config.toml
d_model = 64
norm = "rmsnorm"
init_std_o = 0.00776
optimizer = "muon"
lr_head = 0.0102
decay_fraction = 0.693
final_lr_fraction = 0.1
Each number is 500 + 25 x the weight over the matrix's rms, rounded and kept within 0 to 999. Layers, rows and columns count from 0. Numbers have three digits each.

# layer 11 MLP gate, 192x64, rms 0.239, rows 10-81, columns 0-63
462490464479544500480472504515461536515529507522488490519498474536520516488495516483504481502500487528502528505474473503461491529507513510464506520478498508505463453530511506474544478522515462
496468487517483491483457500488540528483481502515500485503459542502476514517457526481517552534492446481512506488508511466465507469480547500523503508525543463509486488502468484483524457525508492
500500513526468537445483467507516524465500512521480473511413509524460483527502530515521520519513485435525485514482479459465489504520474492496435477491490507559510545489488478495497476503521502
545493477506528492517461495511531527481484514483502523486478493524472518468490506502521500502528445536520481481517518463525538490526501483507513491505500496486533517486500501553489506484489517
491518497527517485493534502488514525506542507469520509497455496521526460542502530482498503475502549564471533488489525499513479464477502476467498531517442503517495475520491495462505498455470495
495508498503477472484556469431516502518504507467507480484528507510560480513460542479546498548502486498498491507516525468499483595513473457529484518516524507496499513512512481457499483509514512
493519477535490517524464507503503542509484519484563455475513460409543496471496522464489474504525502511489471482466526483489546527525511461491512521524513500465541514505499489468476464480549520
541487498500509539518499506447500519496463500490497549480489515531473467494505455484511503429550501504493516525503513494521523503501506489522487506501564494457570524512471538485537516510502506
527486442502463482491489512521596495489488494466485501551513465444478496476505477493501453464518479501482525520495475558513495451506497446509504473488508503473470483475505492486534484481474540
512494493466511519432474492529456532511467479489482475529464529587484478469486503465509519476489507503515473533535488499534507528527546496472482555496473477478485473489469506536525504474528529
508507485532519488452500472542517509538492524488497494518510463502463462479512536499524468497503475509460509489523553460525503518508474519496520519506534488486480507512513511502519511529526519
519501482505475525533468494535506497526482554488474470532557508446504559511503490478509501498471512502524472529506534484548556511503448467547507503497534512466481519512487492508523500497516490
474517516527501485525542482517531475500539535511495528531430468475486520499507489466498514491516479525482483482464501528468497511517507490434452506509525488514511508493543503499516482511512509
487520476482495475502475487524477494516475485507510521460485513498505501459513521515524500500528509498536523479488485510507470473482462513500519447503476497497478494445499513556500487467501534
498523478470539504498519533415493514505532444465483500503530488519504479515514485515500496532466490532467501514510540541493536480481494509492513501518477515475507508477473478501535530463494473
560482527526491470516504557498535470511488500483499504535451494476483519506458499453483532502491498501504548483468479519551511480524470517546513483505511511529516474488497476548495493457513495
526507460493491505516502486520540520464520490513520521529482504472500506478469544512556445511468489486493511496500521491515534507514482518467530474548521522498494472493488525520524467447520513
508512479477507463514500521484499445486485496493496477520496415515512524479496528504516501506497504478512534521486460511478426492521509551487553484480484512524495455510492490499478533483567502
505508469494518527508447503539530499534467457490514524479487511498493496520503523538487503489520494506511508477476513498505508508524504522505486464517507492511461510503518504521518482490505539
503500490501506508519463539472456445531483501496460480525521485485519506554502514511488552547529441499482497509504530503498479523492456488505523481504534530517520489475518508501473455511539487
490502527498470484454484519511504482482465544488497485529476453556481496510499489484518512534537462514489456502527492510469510509499508491512489539501447447520540468507507479470488483553503527
495472511502483533468523463488495498511533498459480455493497458492473509508532488471498483467514524483470498497508484512464503500507480477535522492489475492487500469459536552486477490485497482
488466489506464476524465509486491496513493524460530458522542474537512466509481479477494547537506501521458483511482532512491523470488492433480435507498494527495474523472480508515522561509499490
515488496538495497531557532498528513537495524491509453468472485514526492486518538485535522507490500507484476500514490494549514492521488468482474472511491464538535516491487464487522473482494496
521500500506472509452509491492467453511504537517487507491483562456484449477464483475535480467502441513492513468476535498519520478516491475529484483503560509523515504481538485522485519475543509
516498495507499545516454485473465546501500506495502495497521503526496488498507545519540469504497479539514497500476477493500506488485510507499519483491513490509508491450527497541565504472484588
500453484465490517469491510438532472473482489479522526505518464466471483536498536502511486550476459481509460495485545522484523515490535486524480511447516534486437503526493541456524496489482466
497436513478482524474497481507484456491502535527518491457465506543488492511508508485519471501509535497482465497489530522462515537521475516569505499468497492507526494525447462506511443465548511
505517469496472497495554512509465484486476544511534511529533525496523518508472525487515507475493515528527507509517504500565456443506500522515522474522496494499507549448467497503512511450471548
551477518492498496505488450509477501515485513479511465503511503494488490467528507542530488501494486533544484487485522489539502475524527498507474471532497537487495509509548489521511529496518508
506504518518494548501530509494545536479512516493527504523509532500478487513486463483559495474482486474509496534524459499477493481481495484516488519493490470496477515500495488540510511488492515
506499493542463473476478503483483488474464480515516523529468505488524526515515508450486541499506451520535480467512473501494529498489449480509426491508508514532533535543504474524499521443475508
480468518465508481457503488530524483466503484507513479476512524464506476480474462445517472494519531556444483496501497513487481490524431465520546521550503515496507508481493484472495508445518473
449501494491499509478490475479499483491505511548475527514558522484532530518509544527515491464465531532541477508533484501508512539527472512511501496510484493531481499483517529501530516517529516
536494494471502513452519510508468495564495467494522507539478526489507490477470478479525463502494487494485551522480559484521500450531482492505501484496484462501485456511519479509479466508591500
447480491492548512495472484524524516493525473486529540484512469529509498483473510486510518493547523543511467494532490464520469517494467474552520520486481511519471476515554505502536485456502514
447490493510472497488528503481456540519539455477486472516550482481526520459520495541469479490535493518485497485498493514490538515476506484496516501486500513488445482492463489514514513453491505
505492477491497488486435477529425562530500494540501474487486468533519520488468529516503520510476517531516467481513541478494488498493495519479463505468514500499457543491521483551473497476527527
483499527517469523498513475506498473511520499520509506508504482468489470535504491502536518493461500494498487499516504484495477474460479486507461471521503495494505497506499489504497504476482508
510525447523482509505440532485500486466493488513479535516511528489493485495491508525543453507519499489515479502469464526522524528495532541494435485459480505502496486485502538504497479477493524
512534494472474548503491522508545502472482462498527490451503487483488531508547522518496511486488498495530511501509509481497520507494460576525489512484487526450539480523516478533549456491510439
489441482490521511467518522501505514509483520486545538484442498532512497464489481489453527509508484477468487508552476499531509546436521519503531501550515520521521534475502482525500483473508496
523447502475531512462511492479434471492487508457548486452499457505482475458457493485487507522510487477501472487545548455505474508491498488513509505482455536490453470540537512491510506467531452
487478520523517477544505486540537471452504508465475478462526501470517549500485533484436523494496491506505501484532502480508517500514467539499484503486472485477481479471535542505505521475497489
510518516507473446466516491464489489514473532469511484533476512519505459472476568479512433497494486467536530493517473533482483471496468494488455481495515535464480495546488496558530476496494493
483495522516496520439480485500524480416492506478458527498486493489543453464500521463502483516483508476528501535497495492526481462498465519497493533506509520530523512534470499468458517500505468
487528497509516503547475523516516493482488512486488514496486497488484488470485524467507455533529496471459535512529521521508465452514490523519484520515547543498491472451504502468494467499546509
477512520484511500498474510526493530555508487505516523536487485519489470484489471481490487467494498502515519504469480455472517502461492512529495531483533499504502500513523523481471508476536496
453466461490477475522522467504516430468467508475542531512488474463497477489465517473465482459519458513468468491514504527540529489480498454512502477473445522513493481533470515534510466506487479
490531519509522530490496503505498508481506504500466536503492484528492498456484492517501477459516492483540522501479506463506498522537527501498487482496514492472475521492536522466506506498548473
498524516495506516534511484446475540464460502500505496540466502498507481508481496548487499526514464486502553500466516531496500490474507550491424512464496468480536457536517508485430535489506506
451506487521489461541501462467522559480545519497509484502544519492505477473527553494506500508471502463492524516487491488457535475488470521510495479494507513507480555488481494499459505483529500
500499461541495506512534539441492533487493533561531509498488518528501463468466539473505535493484463500524498476521508499556482512525481496464523494536502473519524536520514501487522544499499469
486517508489495536495499506498505506510507518517508506505494521512467469483532506481467537437524501444499459478506581512485515491503531526511481484428488509534490482498467529524517471479491528
498498501534494536531522492499521492526510523516512522479477476507488476485499502499514437523493513498523507489463533489533538461518486528539503473495536474456465471482499515554505523471469526
517480491517400497479499501495471526521502516531511460457511519501486508514488574453502472511526445493493473481482525541510499495517467468498497501505526506506468475477515509497476481498494544
509473447483445519459550480490454477450496510484536523512472501513551499530460512559491512527484486477574525488518548466511515510519485448518500492474520513496501509518484493474529499479493505
476499493507484461461510508481513510520509492517515476523482563480490481473500519501496529498511496483524518519502470505509518501496457455527549525485480519526514448485527546532476516508452478
486514495486469482485479494500498495505460511458480495520490476473509489522496487488475489499496467564501477496470516511486503467549520528497483511501446462543522519438520521523502503516445497
500502497474508510501478524519527504501533497539533490505505506487505494477471537484498499489494480505490519511497489477535501515517486523450462476504478501482504542484520514528512444517516520
432500509507530501488498474499481473525490505532506517483495497558486509513467488462515470524473491535551463528491536511480508510503506495517479512476504499480490519472474477503542517505559477
544515499490467475553500513575518515466495481481498497540490512464527481513528536476478478496522487464521525488505564510515499483513516459489464495495575518516513506519461512526502499506510464
490485512487544507482539518539505502507478508477503535470534530516485471539495488513445513499488485460549494507471522494548476522478523461495516512482501491478516482464516493486519525517480512
484490496444528494494471491469483504446486535473518484492506445462519503453472493526529501514465494473492491513493462519462503498492541538524491478524494510421475490498535509563513480459496476
467496480486504491503481501495488536467541490521501504534542479494462535472539486515500531469534503459490476516497513528521483522504497504505509480492478507489440479504514455509486479524501532
492502535490479494472490528504511561465498511497493560498518496525511479520537499481500505485465474528499512475539485512511476507468505491532480503503560486538499501557517467499522476468492488
519448472487504533517510537523530502513472491550513466529506487503491515499472537454494575504517517488501501495505515475489493511504433521500542505500491474500528487524514516495486518540540532
518506449471526494503464471489511517495526455475507497497499464471508526489498478485521519527542511510475547478514486491488496481574529518462488491519485472489497502471529531523500562483532512
511506486472517496507486526501472482493501510456488521482530491536471546483467490501548493511521497532508481500486498462494546484503494480542448497520502520487511517500494505532561513437493507
540519513488522485520476442514486497521533526489501489491529515533466465510451501494512518527513538504511499514491476485486513485489460531501470509514536479504487498493512471521544461495482489
470470509508464472462512467488456470507476485477464575536558472512561447518502520502512521486500543516502460498493551504517512520499521526520478478571539497518548522494511501491548463517516558
515529486519517491464503484494521493456502490511501522471510526493545522544487506525524471532498480514456495474459531544452518494481541445508483518489483457464445450526473525513523516500512469
# layer 11 MLP up, 192x64, rms 0.235, rows 10-80, columns 0-63
483474529494498454503516470527509494519454518505529513523490465432510504543498487492491480530472509541464459516499491475515516549479524482485519476486487510476523514478544461522494491524508471
496477520482511521494470474501482494526471506519484528533482501508515485500501499487474498490503532491489510481491510523532481523513494527505532544456455534536514518524541482529508510473515493
455515526500516485545528538527483498449509474476532498459490501498483462477494468498465495507490515502458564460500524456464486515489493517487539474514496472471514465501488483491535500516508459
474518455522544545490555485517551503498470508471501506545521510534503505486485543505504507467518465475520517533524464517451511504544494504463529516518499503488495508497508546490474471500492511
468496503456485497481440532480488474527469478474504485482480517484535503472513471489498479511497504465513507493485501465522521517468517442452485524505477492507575513517514510532531523483494504
465525514520548479559473548441535471481493482525508533518513487469508487468523491491470464473517490528535510525449494480533497513539510535574483452523512532487503457505525485459509519498526467
468458546527536505531520475456533476587458477484508451511494485472519543522506517542500504483527501537498513482517509471472498492536472474536492504493509509493484486491463524487526548546457486
491534471472513511472497479531464474461518477482509502506467497462490494476488464475479463537497513485515493514542517506500486472484525503534560455462505457486524467515556498474465483498471486
501506517488487502449514554511524481490503493451542513492475444481489514489511482530494480468495493485504501510503462532527517494507473457474539499500518506487461481493506499484532525499486534
490504498465453557500513536522537490554537506505467481502548483508483460493514507486518471502508549473490488548513553520509531502498493474525517491533456466517506482503491521495497512494487505
504505543483493506486488484488484496486508520544456486514539514480510528467507474470513524527509532475508486508499480553514484512511452491497451489494499487516503489534487479476527475501471503
498520497508489513527466527470446504490503512502523473510536532524499533465472458514500474509468446492490483511492466531551501535502487455527502467538542445570541489483522486498429553520503455
512486539506516474483471505504526456497498484522534496512531487512505464482535524504505493534516487521423511538524497533507489492533531516542510538450486503483473494498446481505496504499485530
493518517487503488455463501446443498492484496522445528495484504478506493484488468496500480540495532479554494502511549567476527444509486496490503486492514531485551493476487493542479471484552515
465521495513495485487517496534425452553477551518514495513476507524484484486525510509533532515543536480525510534496489478464510526520521482496468493518449480502539490471496469485511488497491511
510541479504513495496532511462492539496515487523520479512459502492519470497508483517462466515467450484504445481520473477540499490443511534514524498523510508495516501497512466506496515459486516
543498475543521497472520466458529538485422468466458486473475550475482496490541497531471467502545506537486458476500459497505533497492480466484454487525512516523507519497490487527480529514486488
480524507494536528505471502499499473498499526456531456487517490462537565506482510514490501493485495513488488505486554494523495498548503439544500515565503469511487531518472501491494497474463479
534517475495530574519487477497620520488546475476517509503462550497473529510541515467471529479489546520487515492524505489549463535464489534506467498545537463503479523523515459487506469441504502
459465478457476490533509485501504497541522501527462519521512463524537525521490521514505510510458509497491505481494482512510508535497497486496457513507466467481496504505488493485482506481518534
519528529509494500534493491470468460465430473470500498491511478492459493544525491527470514494517524536496533470507503505505500491487558489509446527498515447515533467508536511526493445497473487
470501459502503487510499484497474513533536502520488514525486551502507514482502463499481482526480489492494518469499473503501527478463513524482519553521512481489499469467476505532505477522507484
542553508468522506540524464507467508539490527490481471503492495473500561448506540560498458486496492499483508492483464481534499523499504477544490468525494507484500518539529440498508461532498489
479505507487524464485530533498506506499477522477501510510478516507496529455485475472550544524490481483485543512496469524514484464494528522472552521498489467522502461484497490516530447494494511
534524492500533474529508511506443534522498499529511476475519525532455443495505561524516498521464481507551506495519476503512460518471497510464467512508480470486495527487462518501538538483502442
548527527491503481505552488465506482465512497482524411505517536528454526483549447471491498512478510506549469465522486494470499551493489496507531508493496493545492487510519524476536455472546526
494509489505492485514493499533513528490501503520503574459504479550501515505495531522522522502499531547520504479483474476532525542511514534497500492521553486444461499448503491493441531487525489
530485511466495473484508523511477516466535487509518514515566426487549453529491541501530516489522493471475473454509524481520512488453495473481482482530478500530486526510513495473506519508512490
472538460492509459551488480517473490501494485491516500578522527533497477512506503525488508550493509529485545501484517502512537452515503488522518547535495508525502492459483527525516515481521495
491512471492481495474520453513479500498498497470500522508508501492487495513533466512508486527500477544466534536530503507482513515500482532512448517496472523474510528546524494505494478499436501
487484537495508478512512521535488516491516474520496493492480564523518503550519538502536519488531496497463515510523506482484521537520564520495500521494469486512526508491546469515501545473502493
490520458485469546456462514498505474521528491468523508489479472500511518540515519478474522520494523483533453523507487491447503477517464526536509497496495553509505546518506528502479518518496473
457520526489518519507481498464493510449532536513529486527487530515507471512524494488455495479484535549530484480524479491522473504480516537519477497454504471492457539508497478519525514482520519
490516528528476480471521487513484491514520465495524465516525531505492509485518520483490509485497491529500469511537507498520487461532482504523505504511470470567478513486484497453534465478483502
514550499509496523497481493526494513473501456482459488478489455510548563531481491479528436463519452500506519491456500498492504504480430511450477514486495507536506462529503521498543552484478502
527497493520463499524539512530488517460534468508493490497474505472489537507518523465511488530517488465468519552504506462508502479539535480514545488486525525503499502489522493509511517486461504
505505505497566506488513486476529490510487477511499505482519485516519519497468520500441476518508509529496508477472496505493460502488502512515526494436500498507577482500468504501532514480449441
481512483475482486502517538507477475499515471469510489487515479511508474501495532527519526475483477449489477500502534503506561475501462508489500521479512503491487517474507529515531481450503476
501483498501488503513514503479511503472543517497528515508481541500498549505499486510465516510502521458488515506480506475518543494533528545491509507524484505499530488484508494508502496530524487
511540547521468504534513492476509550500484544510457476518503473470527514486534519504510511505485526509510501471492512509450480461472488519526493486508484512500499444487501494492531498480445483
478525494496493464500488479486510489484506503527506496476509488480499502508512563541489528529508504545495525505511495510525482449518520550520473509450492508497545502514519517525522498497486491
518538523506501521514473560491480494567471489474513528511510480468511511491475474459475481517524572536495483509461488454465507515499496500459474486457459477529442493485510488500418491528519517
529518552492469485430476509546495475490468514491504468513459526483510481441492520498465491498524478499505510481539480480486460517458464525515438481501421484497497496490528456492526515473468530
549517494454508492517496497544502513522502489502532507504470529499492482487501514479490474492539512487474539507471476512545502489519516485526454536519463498497464468508495498501493462484464461
520481506514509506476462498510509504455515527493480540462531527515492510494492512544518527464494487495554477497520549485463496493452505539531547503510491527506524522536520475485518478464469487
507492497497485548454480471508493486470492502500488457551510524532516525465528509521470522483490563505516458494516486519485487485486515513492504505499499476511514496560546544505500478475497537
486508533465437516478530516527498504497479463528457551489525479474532532462506447528455507479520522488501484490499492507478525500479527490539517468506502525503515487500487479515486519515537501
513484524487518535483482506504521484534520498531524502467508472459490480479511486490470532539535499490491488478496466487488494514516494495500517528485499531521531510518527483532488494471550477
507449501520530507548534570508516490509487522514514589493507434459485499499540517519496518538470551471508473479491511512522509459481492488481526506499498495490491527499520472557546482508502484
481490499493531523506468529504565470463512537541543491468497517502519520489485513532474495493513492514459494517508480462532495534503472535525484473507506511486466472458531492513481538504485462
527497473496467509491507483517479507520544521502504472468511500514526460510470501496524497430465480507508487521498497511529506473478481491460488462533507528407546485461466525497469505482517475
462512526510524508474505561504531508504514487500512491491493495495522530525472450517487515466517467516492527512439509496491515516462531429498482505528537492538460489510521488490486485495467482
543492493526520476491493498485478500480467448552517538484491522486457516503523537451521541490512488464504538500506515504469502478543442480505529455505527521500512497490479494506532483518533492
539517468491464501515565509532493499506519522494454490499480459539509507519499486527498498505475499522580513464513486534506493465496481565492486529494465495493509484508525505506488535523570510
497478523455507489463508517523497505504480507479466490485463525505486481509495501529451535470515524528504480478528473459516531544514556504523497502488504499539466500510484534471503517517516536
512495523498531515453494503526498490548493478475521531535489492466510515468497516536520508474531536468475538471534506511488509495529510495493533514502499489510515502505503558442507504552511489
555480523512496488463535477509503517500493465470496470466485528497516469497468500506459530483505523495530499514495515503518512508522466472502474511490470531548535550506492498469508542449510496
483479496535512513468562516504520481479534506513445434474560502505483483516465489456521496501507487480469560493534505481445484504518482551467491509486501526517507481462489493528558508483504481
511502469500517558483505593510546507513509485518452506451503537509543505492516503514519485469518508498464485501496501466472481458492553455523524487511520504489467490534547480491477547494476489
484530496502475507517495490484497469516507533484512537517509518499480485503502467559514519544496484506515462482508468506479531489564526482470505493498503533491512526507458517491475519493484502
462519463531463476478504516498477554482543482453454542519541477472547480479487524472503495527517461507491535508496495525510506478526510526462505522525486515502503518502509533444487505493488480
466497431518507522517522490484482479495495495557488474510488466495460481485548452525478485477466465527523492524511558493483536490466524491513514502474484513480555499499499507541498501490488551
548526469496483529459538519492512511542544536497434517517510507492489468507508517492531502509532496473490499500481495501441482553494492539524504506466519529459523529516494520483516479546510501
514466496493547521426475468543506504476501507479462479514483543527511518483475495510506480564456541497507478509475442525497524514506493484459494494494513502516507452468515486496514512455510473
538515521507494480488482551503526454463475441512476515508491522470537499487553531498479493539517486495501516489468522478488513500501496528464462516530509490467484511505455504495464476495506481
522525494480537518519472531508516445525488500554515522497514519493541488509491537484498495528489515532494472514440508477521520530485484521493519500542484540485498546499528493441558515520520505
489496526478549542487493475534504518486557492485502472521537482498525508508516508485525501492520535514528511472490511479449472485465508532480492503515516501515467477530525500508492500472482562
465527470526473544534515491480501452496495479470498493554494473449499454477513549522448499518499476506518482501546509479504554447474462495495484499517495501520474498533532513501500549542512502
520514465436501493428462529475509503476509467493481516503457520521516521514490505509529483504509516520535512500496441485481496473516523460522482549501525492530531479518534513551488511515510498
471529500449488472487520501527497502478520553494509504499481456473461491548503556487493515459503486508493494503521462477527498484467502491509485486501494515544456510535500519487450484510519441
479481439473478536496469497522495505473521496502494518481525506500531497499486539514568492542501519486503497462485489509512521485503473544488498508472491498466541469495495489554510487464436510
# layer 11 MLP down (transposed), 192x64, rms 0.21, rows 10-80, columns 0-63
498483503492520520502535476517504491480476517527451503520520491501505527524522512534506516447558478473497512473540467500440504514557515468497490526496528539507511492519506496506447459498485512
515489454483462506487460510488469516528493524487498499480479459518518462497466492533460544480469525510504490493473506517516488520501488525509493515507529497510493531481523501528546527485520487
521494509510492514479457514506501483500513525463523446494551508455498494500469493517473552483548453505530483497493501533499500531467511530420525510546473498484504497497516500501495542469499439
538491530480499472495493465450510524504500521538514510480457471493491463540493444493508526489464504469479513477476523516509502493464501513546505493474473456451498488503493504499520551483512423
510505510524487520453476508535519477517481542494484477536527510505456511527526500516501498537510484491502495492543485522508552504501466483477525523532456506515514535503500502534473516515470505
473504514514491540482477516536491491508488508515488510528493481458487524514538474489497510487451491484497519553478522506506500450491495541501525489493504459513463454527512545532492516535502519
520520486556516511528479527517522497563510490491555446522480528457544468502516482521516502476482496550545473469505574497535530486466473533475497534506545493494469498509517457487514491517496483
482526502503554527491469478542496525487490506527464511513506527475535485480495505531481528501500477518532532480514496522462532527496540488431492493493467515507488555480458467501521511470500517
523498541493511513466470493475546525481526474523489520483512497502447537559539482503498467523518457432539509511524460540479488486509508473477547480500477487488537488524484524518518515504505530
480506471504547541505473520516481509465512506475513502462466515462505496480521499529540504479461513544509426524493509475495503518503479500483511499513493526468557534491492503504510498504489509
516481477479485464493507495520511559496478472505487510443458482516502487465510528494519487462545535510512541526531505474499528542479472515506519481492538478482520518537473488492507526522508508
487509471531471507478474474511457490490490452516484488494461500509494491496499482489507475477490542474486505471497505472561525525506469472503522531461528528473554465503535476492465494505511488
459501554490506552497472484495509492483515530490492470516463511526518459464473523496469496533508497478495471483500467531515507526475495471488493504493508454516491497473503448450523474508502434
473505526523496500531480517537516515516465490482518526513438509492476514499483547499475498494492485489496520553487454443512490517499498507479461487546503455463452501472527491452485501503460527
540526502482439472468498533496452522480521545496500489483505549482477505488488488508523473516490510522534520472485490512524476522519559521527470506478514516498509471498544475495488522482553486
545490451537504532500519537500480481496506472508509503490463499486509551483501499505523508534488477521484521555479490473474486470529511484522481498516451536464503509473518500543468469511500525
465513524482512532498532499531463472480553535551504508557482446527509496481530476476519546526440498499477504531485528496519509499517495507482513514537551483466475498533512506491533473467543457
489488469492493502482527567453539513530522554493508515490483550528492482465493484509492499521492490525502470507476499515532516488487537545512533493490480502524488477479483500497521534467487482
497483488500473458507534526503448449495465510554498501492532464523525511497454517535480504486517446466477494531491491497456518475530487489520476441486492506512500494486499522510490524545541480
497537513506480518514511517520500493461481523494498504532496487525507507500484508491552499503496527511467484484485473481493514531486492484500459493501493523477503495514485518426537534426468443
510489477480495519525469467480544502474515479529471459486491473497434496506517465498503522507474513500475504492457497496527492469470489486526496505489499521471502551507502496546536475543524536
514460494497476490533521542455559511515505491500486480500524548503497506477516524516507477505502530485517520540502496499516522528506500501479488528518450483534497497548494494504541534510532530
551508498526495514510507486508530539466512531476541479498519493432494451500502481488501486510535509467535461546496537532561445463501476520467460498536498490501545518557500515409516489548481423
486497528498541460499456485483512518499464464492502484469508524488490538515506500439523472520498474481503525516518449489541467488494478515529514478538541495479518477467477529487503471540491519
411466503504521525560463478484496469501470504503525500497510496508527514480523482531512546524520492522510439467527499467497513504489524491482522491482514516495507498467511524529490459515501471
448469487505454421476461464523546521543496513544484522483487489491494514530446501528529497502515475499463516531481516510533517470469509483532482452519522511462532568476457482513481499503487516
516514521539525531490504521562503553431484488508482528504506511503538521506499491487486499514482501483542510520525487502499524489525483464427467506531497520513487544501448455445501526495491465
528472490498459502499491468489484511554497491495516471547528467505503497492507521484549571501521476468468478504474511459470554521505499500507518524549545481514499505498536504482514446488511536
524460503490502546500428491486513490525487504540502466511497483456445498501501543476495512485506493441526466514509453496485504514529516469490465485467468507473475504518538500476508465481478480
487475513525501492532482503520474494512489519498489446504490495466483461473480533554497515534493500508541482519478517495508440486513511500474500447470465477488507522495524485508472481517545468
496465514499485544472494512459542497497520490447525519473509509512476495491525514476495497495508520510490514513515511444517510480540502490472484497487507476475492509519511505513553507521492508
457491485494506507524484458509487507498525528523487506489487558490520495561451463510515479479522507503505536483493471523503512505514473499502480535474494524505469481492513480516519526519510532
522554526478486458472484447500538514516484540490509516460495489482516543510548539464506515476525480524492510535515494494539490493535545490520487503487480490492491499493512525474496488497528473
509476491516499489514481496512522491554485469485524500492536484454531546587526479516499504513464479497482455514485480506524522519496493471507523503500499468511497480508526547515533493532520483
515487552476500513489544540490505515487496494504503551529566498472513456492463480505524546483511499478473496534485509510502446506503453477503447478464509452516497515495501465460497493508506494
519494486498533466489484531530499515528497501486471496482485472477550517513520458483489526509473507530459501545474462513509529481460492487538508511470499494506493473550499483543489479497487484
508491483502471504473500489531526466462494514520470490506479510478470488483525489536472461507475518520494514504528495491467484488479502564549507508426502487557489510490483519497514481502522510
520486490475475499498552498518536504504513482491467536496482488499514511519561471494491483494512519473487496494516488507520469522491493482486493513525490512527527476506451519494416526505467428
489467502481484522515519489514512489481494505495507508496509515472524472492483490476525489483468514519507521474516483501477471506467475479501524497519508463490518494512510463473469498501500496
520464462493501471494508507470489500496516481484533515516469545518485482474464490505511435501544469482528493593518472494508516483539508522460488493517499486482509521507516480522496505517526525
500487556509488474485526480486509454452517494499491520509466472514494512526484502527475481479528532519488500546489479518504521521506519508505530526513490497505520539501542497564510529517501555
491531509507515522465472508510491483492474486494549479530507496488482483490477533486499511521461531518483491502473496523417487504501482486490451463491514483531479541486526454469488468530450448
498497456504461481509502513461478525498494473487555491525508558516508491519502509485513473531522536531510500471470492503465527516524498497470508530504472458488499478490505560494481470504542483
458523474499490488499512509507488518488505478541491485495487470509513481492539478492487491472478529520514519456539534501442485458476454481510484503475555495536531510538531479474486524517520504
492530508510543491493505522496467437512456486503520543487487506539474536493480486466496479520507514515463500533533486439476488525508504520536449468493480497513515472500539478530468517478465533
513491497517503518442503493494500480509512472523565477512507516464523473513491494495485513529509489465499477517503495556487508458486493509480509528495479467535533520484488461478469432487492481
487499531486507496503455502470478510509539488497544478529518514494502497481490528432515509539478477467509500538451506492474467507526486530480489499535486486479501525464499521490532469449487518
499539468467530492508493511533471521492532526497542500505502477495476490498479536521513475458468547510500514502502480497518488512492533512514505496507540527505513489489470494477474483495485520
461483527485516503521491486476463520472474480530486530494472506519487497508542466462478455524466538497509521526510440470563526522459497481509418485491494529499500498542506450497508462505485494
502507495489503478502500476508517508525496492474451483541492492541525548525480490463559490504500519488510505484531521516488494496545509498511484528502520485473484525525489525517501501465475520
509476503483478506503540477500463501498476549504515534506516489534499505508476514566484489451528474512493510490508515553477525531521521508475496467527476443497519506493468482466451441563476491
497510500484494471474508462502507471515514495534445505505503501479501493547502498487507509487482476496491551501517531468531471510549517494525484489481516501517501491487527469528472519514499525
511441514515514473496505476495490522508563525501459472543494501535529465496496469478480443472473498459545452513500485486507510495487515504437472559535513490501477507532541486467465499499485542
491514500488464500491477503500486535507498456499499435540532499499520501539504494447490470499520491483512484497467543493498514518511495471508503524512424479445494503520505436488530508467476517
512497518494505497518430490508514490500544512555509535525529494473511540489492517479487474492473467457487492480539501544512477502507524476478482504517535491520513510505481510455503503499555528
478499481523525513529515530434478517475517493484513453469482516516506512459524479516507502533492545504523473420507533505470496480480523529520496521454492486461515484495515490495494504471510503
527501492506511518466537516467509469496505462507498486512498535493498530485452490544502534513475509531477463452528490538493528465606506442474482507495505503465526567462503470506486530456526500
489508455515475505471457469470526508502526478465488485453522539498496497478518499491493485497539498506494508514517534495538536495477474542530515468505463462547489524498494530530498535491541504
489495508487544504509514467516501527503499522489515492512472499482508522514484482519472488547500472446509516485490524480540488450509482529480515525515510509544450504507532452475506496491527488
472495515541509485478513446495491514529485545459472506488474495479521488529535508479503461473542527496497483493490508491491520494445497494574551500503484460514499457503496524484518537503458513
498537517491509500499481443530496544491513483505479490474572486456440511520484529465493501480442543488484524496493535508492505498461523465522533483512500523485545458539503525496531500501477489
476461492478505510442531432524548533535509504521530449482512491509486479525472574534496513497523491490520458535487488524516517522515459494526523475482468536489505499504461488479523521494528516
493506473504474479496506496532474482475504462486546496531461465493488482542525497519508527500475488519500512477495491501486501438523495498502479446472493465510502488485517468505519520498483511
517472525502469527494468523474455443502488501510525443494497541480490508450523495532473474499498486529479483501500492507468523509510482480513494490479516486511490510490567522447508486514467471
522486496492448488502475519545532526526514469521496520489497496487508489472489469483467526499476530489486492502559522496532467506503516489542468477482518511486478531475495509451507483517541504
511463513577477516496487533477513493472503518509518498467504514495495508505492457483448491530537520542491511483487481519505514490478461494474524497509506500488512463481533513501427558511503493
499556507520490479521546476512517501491497489480495518487513461499506484511523516514530459478544500494487545499502533537505527487522536495544441467510492501490514494503452474506528518453470525
557479476445516457522492475508508509528509490538491529472490499524452555487545491486544526481478509491459530498501494491475464490538502512478491513502549477473516511446467468521497484502505501
505479524531493511516508511542534464524527457551530468471505498461494411490507504519479519479510493491488458503484485513507515522478529496494492488507505505500502491450493431480535489531493499
581508487531484521502499473486472507497508496503472506496455509460470522509479508479493440497472524525497468492541496458531468459506491515489497510495494500507515513531477523506495507472499507
520508509470511496535450521465559512515493503534539489465448451527474530545510488519469526525511442511500508444461477505496489505499558493510531478509500527500466489459491476525481500450517471